From a checkpoint of a small transformer trained on Wikipedia.
Architecture: RMSNorm before each block, rotary positions, tied embeddings, normalized queries and keys.
Each number is 500 + 50 x the weight over its row's rms, rounded and kept within 0 to 999. Layers, rows and columns count from 0. Numbers have three digits each. The size before them is the row's rms in percent of the matrix's.

# layer 3 MLP gate, 832x320, rms 0.18, rows 170-210, columns 0-159
103:512530451515466483578517412524523474470509491511553557533474463510482430520475526469476497481627479564523557363423515445495491488455583476520383525527486555418442566630524515532507517428526511488484529483553457514446511484495553540486547461427489469495478465483547448418532477486494514446476456518450492481465494507511511461522530486505676460457460523496513558527543418584572461514569492531427547444477561426489486479490612514541488461537529456493456446470436564478473479480470446
107:496429483459435462560496468448519574487546481497485503583485553477580492520530527587495472481510453433519491503532481474470480447602489482543449453467493431457474572493527522553507465471516520483495552454424510454437560460466567476569550463470469460546494438545491551509407481520450506452493455482507489466499522403546517478500537397480516437536384496430484437491506530614500497560494642412398511439502508435478575499496473496575526481480488521548534457459453417528558576500518461
100:524534459579569540625489451482470558590450556432380506573439551469545551523554451525461487560471514511550556463485474536437492553567587546443497531518441514465486484443488555624556585503429467594516564500542517470491544508402499527522507513518503568480535519444482470450477536507492565511453501521514431522531482592505483418520424506483400511506491446521575501488582546446489504467554424479488481577493522524513581470423548437501497450473419508436467534475555481430502560462567527
095:498523566482476503515546471549492399467478498522504546471564499429481525527469586458486492327464530435449470568566543545570433398547447441432424500488455547452517502498421531515551421469498625458517528486490447475530501479494510518511506528583533470476466451536573486531503508472543483519504494441430474462459437467511614500490511484422369451505508482624579646480446587538478525470584492514464466558485521469512514544539439468594518455523552491423548475450452503537490523623549436
091:466520514527531439504554418503519468552449502498448472551496472531652586472493481614479440455591450540481529550525455536421382562546542515494513431503413594553533542475537528460392512421594521540459453443581459499498356577432574530484492501466481472437490456527498538521503430484504467503422453511488356478528467567523526456474523462490451587561417499515557485524533551550567497458551564446403451516508520527559457472532410501487435539555422509576533440443512484452495500476450517
103:479527515506531509505478440542456551603551460555469600472470518506441508473530688475513512472429542654470472535566495498592500498536561471543496552474515472552436565482453526395466620501456517472458509417545555501442541506523386504528493546416481485584491548527527479470550507568483495435500459548438511491524495496499452495492482504497467533537453492536580500433604495514481438499558473466443407508431473567509544504503467536487552410522459506507527485419560528492482485510565505
100:514547509510457502567396514551464514544495550467452523419504479495439522538547574490459465465422494496482479486582502560508534441540511417465483593407420442425450598512508570497523449360481430445509436423487541483422547513488508432538474544488502454663391495459516443460571402556501444524489548475461442497423387560577493408447489439564571489489393526445535575527535508503500468490503515522481522426504402617577380510475493485496476595524513544518609458538400450480560484511467528
095:485484484477439495482551439456490521539568479562456463466463468509469460543551499484489529412519496537535558486590567505468512573577550447494550478511532402490548568494419547498456400594590563492489523503522548475518458520440539539444570442510555503424592548468460474332568479546555516571454533498516501470451448523552460486591486455469493448415521525571445479539450506523481440508593430440427570609593547498528517474579485561441466526380493486551589462508536481393482574387555549
098:528563573453519556470478503558472519443496435470385451461546472476562564522510462483443506468396408598504519600578520512499481469516474406540493546537542501500466485497532493512490551456481482480506447520574417511447488436588491530537478441466448532536494529550388546515429534533483551618639509434534479508493544425459529634577525477556491513366507477473440418415483447566489488562553450456466570508575488571516571539418439507477619408524583463551511532439525467388481402566490464
098:540531592594470500507615529442421554528512551503567361487477477504460484606587523525540554470432503467403538507449525486533447542427503521487466491509490478499475441545499438467560511447571502578454539569389489452470530515544543532450597485454530505509524539540521552490435504511452476547445513462539413451461551505519613501474532491543516516499533492539554468516538510426553478436523478464494494575494549488544485516518492398476507458528484408549437554524445417539578529479556547
098:439592442542477503540435566463507470471494523556473499499434521527509475615507519458493478540586484578431565523482506414413511610471535494375545533518569552363533470479455594531499470426522542584539489600529430658480492524477574561555567524548498472478495521429560361486522557538490613542508562543532508512583540588593578537508560541459500415505439528534409524477548439543504442541472426437456587557511522455489459441414437477400479515497501474511499496467572475506542521504502494
100:511556447511447520544586521538485422529618487519542430411580482474454525559473533531408482504462526532497619480485413507406485581447560467442581506536435465436520488545438466505520487654504482521503531417521462493457509467447473453509508483421479484582546544530477463551568536597572512484444539500396581576501507512478538511499501494504488364457548502537557427505509505562482551489595365419456458549487561470479487414574513566572553481532517492529553530443548555518404517480440472
102:467519476500545514521545515414498415490538520470486509451491507453510565414478450582436495520501503518482387508543490517441474489545383489494457387492485581625555480447513541448491582512512486548556468477457465475516525562545502522457535425482523482565554553483443521460530516497478504499462467451513378526519520524510496545507512452585529456427454509479444545437513462514474548549466544551490532566534572524537527491475482568509533375588516594596438483544383468540594494412479479
107:496487517556533387572514514501561409514534486499470470484434435510524489565457421476510413426541522415443512496555497522553413496451573458470394495475587494489564469488473504500498520609467589512429469492547581530545505458577409518458509485498545507552436444512588428501522547518632501601448505537418401405498400515418529410480513458441553543473438530532432480518480588396453470516478412500513522477476534555534567592490462516524483564471548450601468472610465502459465497498513535
118:443528626461545488509457551533572521446606452434424467559515541504545473477562541444429445400488437519573542418504564486501470423564514459585380398471535516552465541470548471529540523586399423515531515465397503616535509544512488480507594454526395412507486482472618538490473511449478485398467526556479503582523499542495504566467550522504502426451452521467474509555547590499519449570530493433448562538486516488558444566540584488586490570481534466469533528466481502481460607467480471
099:539465551441474563505470540442425549470458482520454384374492406546445583451491490431406568533560507487519550496447451499488493413553492560508461412460479543543481500547490497465499511568487512596555507496553556560460570536449468511499540451422492553429509505522427540502597504473529584523474571564515544500535530473522487563554421522490465513446629407459520456504517547517594552530545391544442447482512562468455633446488493518511475485556484490438504537524520552442432532491477483
106:485517426472495496443457474494388465464515442447504527602489484468484429548613444470480488440414526529466539547449393483502465558483540426391503536533448484469539544539465448458520548597481556494545366535555496471539474519452477570500508451440566496439552508479489506491596534586377444529571543525592587468521428447524541480544555445486541553455461496432528499489497532548505540455574471465448552475508493516572467481455498474551526448554446454505520476436525560486497497496541572
101:436541507456552545487439516512469539532513517530522376465443569491537390548574522454499510477447572436474530546390444479403548439507419483500501506504552516489473411473406454456494593480607484479506563580465531556500466476530430498411530563474499372460491531485441431506436478366441437474464550467548467533555494535512488535420429458498380517492496481516576555518479425516569502458509484421397491486457553450505563532487357462480547473467541501537343603492572462432559479482575477
092:472535478536547537474425500450465458503522548464487519522507526529561493403575486522505484521521466508534531450572501440529555550566529379433530487555522519535500503412494511535503606461457443411513502420395572509437539462429437519495484536529539508463546483469530494462572553520509583514504439535478409596489502487502490497448499458567505442501582466489484394463518489521533573490535437411547509577538506551453460557433450476561399502460533460428456572503394526488524525548506542
103:445502544410468548575480500431472478526471406500453485524511503416481541478586508445568441432443484532501533497486574581497476548459559464491553507519508506449477512547466460588547523438539473442574504576548450497439442459488593457506467503442493518484468510474391432456543541527473497470569504441432501477599386558529436550466580506513456432466441459456528403473554455512530490485500512502450539474522575462544575463558465518489547525471590546459513536490515530512457449557377578
102:385500522452580375480519582552545537471548477530530481572372543483415422460553557428482382482597553536607537446554550547481421531513398485445462502510482572485539507524495502540543470475551596489526429534520517424435489491446439381568487519449481424473477434518472477479569467492548466547488401502442464505463459554482477556562498530488477523441535562459472520439518448541477478497465471512502533494511434539499452568528548412468519534515513416487531516558507430459517415465564434
094:409420491476501538502493519514521405357569530567498547449536458448494462519513621434500548602529500495507484484549504536466415512494457492448620540517530538493507460566446515421517578494459455487460568506546540471404502495513557441393460583489410528582472506525506500553511561542459488563516411532463488447519437490622443506516514485645447558491670469493499498468509551491476492532515506427548428443390536523418523459506435490530566468512500483475478514528508546529416549544507560
101:505496469517458525490493516510540497423576497544474519530446516529522588489471535683471481512472506485481520454498481420529449431413516498426464546499521532521575461575567457495493486525543563618527349486554473576526545574463542485563527445423509524557504461459555529542455569480559424553598485515425484555489492573439500583513475434499579521504453508503466498424418456549523526499434483448487517557555545509456470505399507502550460444580506560373493462536519522571453541483546441
089:481549406536397449591495451504533491492442478502532396468507512505559452537597559515532494434566532519537549396507424480435508481555559479482449423356461545456442502549538461498603398531498532513456522438550481584539536519582534512485435549538545537494470520495466406482557402456526444522442562507527441435446422473435542529397555447474532442472510444515503485552466459447530486524511519451509541534602460471551483519436461441429584535483515480465521478457461558458474556521561505
103:468520436409476497535490565453469491489530484428526511438499564520418486505597526436549464451493585499460533436547490527525494650484526423402490459558543532546563435530483566501521608583480498579548450528461489555533434519462505510587537438430539425439483460454522493446501406505546488463440581557565547543485454491497563533458608622612611581405519473478573563509565562481509514537519522473456487464511470638449553488453441481513454563465514442582469522535404530426439503562575533
107:496590496493488435458435509514494497509603507455383560453485507519466537432407492499524434457569496483523484519486491572489476476536490455548537541469514496510379596521584519431586386391493472496489552500421528513497551506448532426446535583462482461566532606504452434428465543460617459519501416518487498491497487471519556551627468501434548463493477473464579466444587542452517436538526493552476460591564433404518447448533503482502448478564454440485471381513524530505508461368459563
101:464465542572503438485536469503511502609522526515405588562520567450493457441510431537473388469521502506526470501525509445566481501554542450510543581528530407511485500533477487606469476521522571448461566557518539508525489562488481536601534513416455385497599410454497522572471487502485526583531513629422449510559547524486429479447506484528552555546533459497517586506501585551555590483467492522488437509544431569508545522522526375589462502502437572462562506524536455561507557511501540
098:581579485523522442462499644532530457540524509586498538461464518543549485521517502498469443495518565501509420610470562456523581524534435476422387487514409536578459516429488463540514529471507517541544512548399456520466512465556579465462488504526493465576540433560504510532488467558552516568503517424471497499512430421379534538527488545514608499490528505510490509412404430615448489541490467580529474474513504459511334543503474403449453506517511511456410519572500488518465511483583561
102:391459443495542457549523509459497662433491475471474555517618549498482455480498457502514509482482484521496480429544481484489422539461456498537543500442585482430466567532488462604545492441510547558502506479494510521532536422553540417577621534532500436552501403578572456476500527483499480466460434551554473539497634393363587571406537452486492501443566507495542527696524461583462478506536455484497450503542511497534605488505412481487518444562420496426502526581561386444560540481580461
092:463462642550532418465514490481505567508413538533518531557488529597498520517540535452484534536480470468463528546504551444513467586443482538471424509474574510539441431532564470465552500593500490524458498431532561551397528430468545457510404563498525418497570570409541534467459512590452481469495524485509524539530451472530500455449563415558478448612472504578519544561603568540502442483458440532501614410476524532539569580506487529558440582479525515471334453416573445463472469493563548
102:541542514634543509492490539570463572467535499469456537429440584477564521572515496611474458436517429511432535499359610497501434465518486463459457473470477582414485443554456518552485530549483486376529432487455502564497494559482378420459546526463513494490445495512507533522537561507476469490529518597480493552449495436479503524457489461507471518544486406486473469523538464511420468533506486433430452436482547407492475482551430452569658536439464582497473531595465542550530475441565469
111:564474502540518479495492468546409430542412508483540419467471547480492460488463495467523544515534453444496438439484558475476453468480461447561482505469538451501515458519454513581575538542559547418484372449490547458443500482574516500559490540506454529547442423421488516517552541449575582493473600469439549558563499559534444494545584498506601499586470529509433596450540609445475492591498423608537446542432556523474511404482564530492423452495493443457529564486516527539471490560502498
108:507602494544607511536535420572492441542546544485523434483552510507516495437476465475446444425519507535485468402540513498516571536465529559442552620508521472466551569447453481451498369500473523447554459475460546513457570451375568546509496477488472512446466602584481610443490490415520619445425490556539586542455542532561508435496518533497481597487519535612525469475448625589463567554553474529481490536506470532562489592450548458591532476500461466553455561533450584490541538547537472
095:469499473580446524498479508442584522459489500543447365481418481453503517484501486517489480490489558445489492480555466548554417515544494467479515484444684530553504468481622467598591509519517548523473532582456443548517506449512504455552493460502540465557542570528516526482517490540492484515526512512552506456531478618493511496413487543529525482409567379490471577500484493435375498524613523524556578496556502513487473402486547433466507534523508496544459532475547428518465518499428580
101:515530513540558501575524533530520411486591524596504498502447437484554502452528480539517544619518556446475539472488525509452499482450536408512423532511563473459490413510552508506508508494428380506539501489447438532452554423461576589495520537470527583505541589555420511541494516444407589530545442537479468543525577482525428395468538530487416487538443498552468520597440527547497559490497436603471590439547514464545505493487414469566484462477512515535532556520358558432400507639534603
094:424512438498444509463562579476480617436536484539454463542551464506521537570558663401493548462432430466504479576452491537569505480494565506527517463519562551393466505510493514554466549559472481511481573531559483424528570509560499484465575520588516497518574551473488468435454594423549521416506555520452420509530507508467436494500494504458470457578523504574422543556488491508516470497348483380539555442504469472489484547500489500420609594505531482452461524655579512534550558552505515
103:542544506477357522453475547539558467550586481544555529455535514556456503482426464534523516572536404551578479512481406556559484486543463495483463519484543517503458497643459539494433607448538437461548507540544542503418483513457612509516507548520455543488587504533517473456527494457479512532413462490534624508509441482486482452536532559534481461494519478512402494440487558473599460546523505469465529474487496555551456519528515521445471556450474481504543547489498531529544490445497468
105:573502532526478461375390568528530583495472532393554457463546565558491512630459504478552500561391520511489397511544503511581545373458525476571507532475531477497512486516406443448479610474499540496483479501550582549563490487631537468556450522444542577490446414461550436534420516558495448468581510494446409519497487457442449467501481429494522515584419423432510455499455521419536564533470472371554547550434428513505484535531460491552525504439592505515514538451593520516577478578485552
103:527366589541459497514568506572504591437537533426537499559432528522495460432461481477501550447513521554467547431485490476501485539579527451501487525524458458529509536467460614471494503467561496493555478498494506528477555572476579564552488474471520522524444527506454482462434535442441518494582589545498391535475484436445579461486497528433418404627511495422531557460409561539536445474441486542592458538531469512501592475494503504527478493470528489601564490433549446571477487618501442
111:487556440531495428425502426507404503570485558526521562398447506434487472497438699562468569515561604465604516439510531450442538545416525463464509492514514463409566457515476423552502536493582520374447474539443470537432469497473484519548538425447528449489476444512474507468578465483491513586557454458512545536458445532539555363538478524514461468511439496540527540494568529536510516493498513467480476533518483499532450461559607486413500442513426456486502505476535599607488502498537542
100:505527588436540528585539548558429587496477518466453514456485505433555495540551453457399433558496474520428414528541538422461458580499523462469486530424516421498562477462504621506439541575549444529531461527524481501474518516497453600482539492550608556514513530537563447561475560512437469479495447492461532517418515442470498514410494437493452416433522600507476542485517522523523486515485486456447429477551505555506515446505485525426548534516558547529515479539494550505475535568509464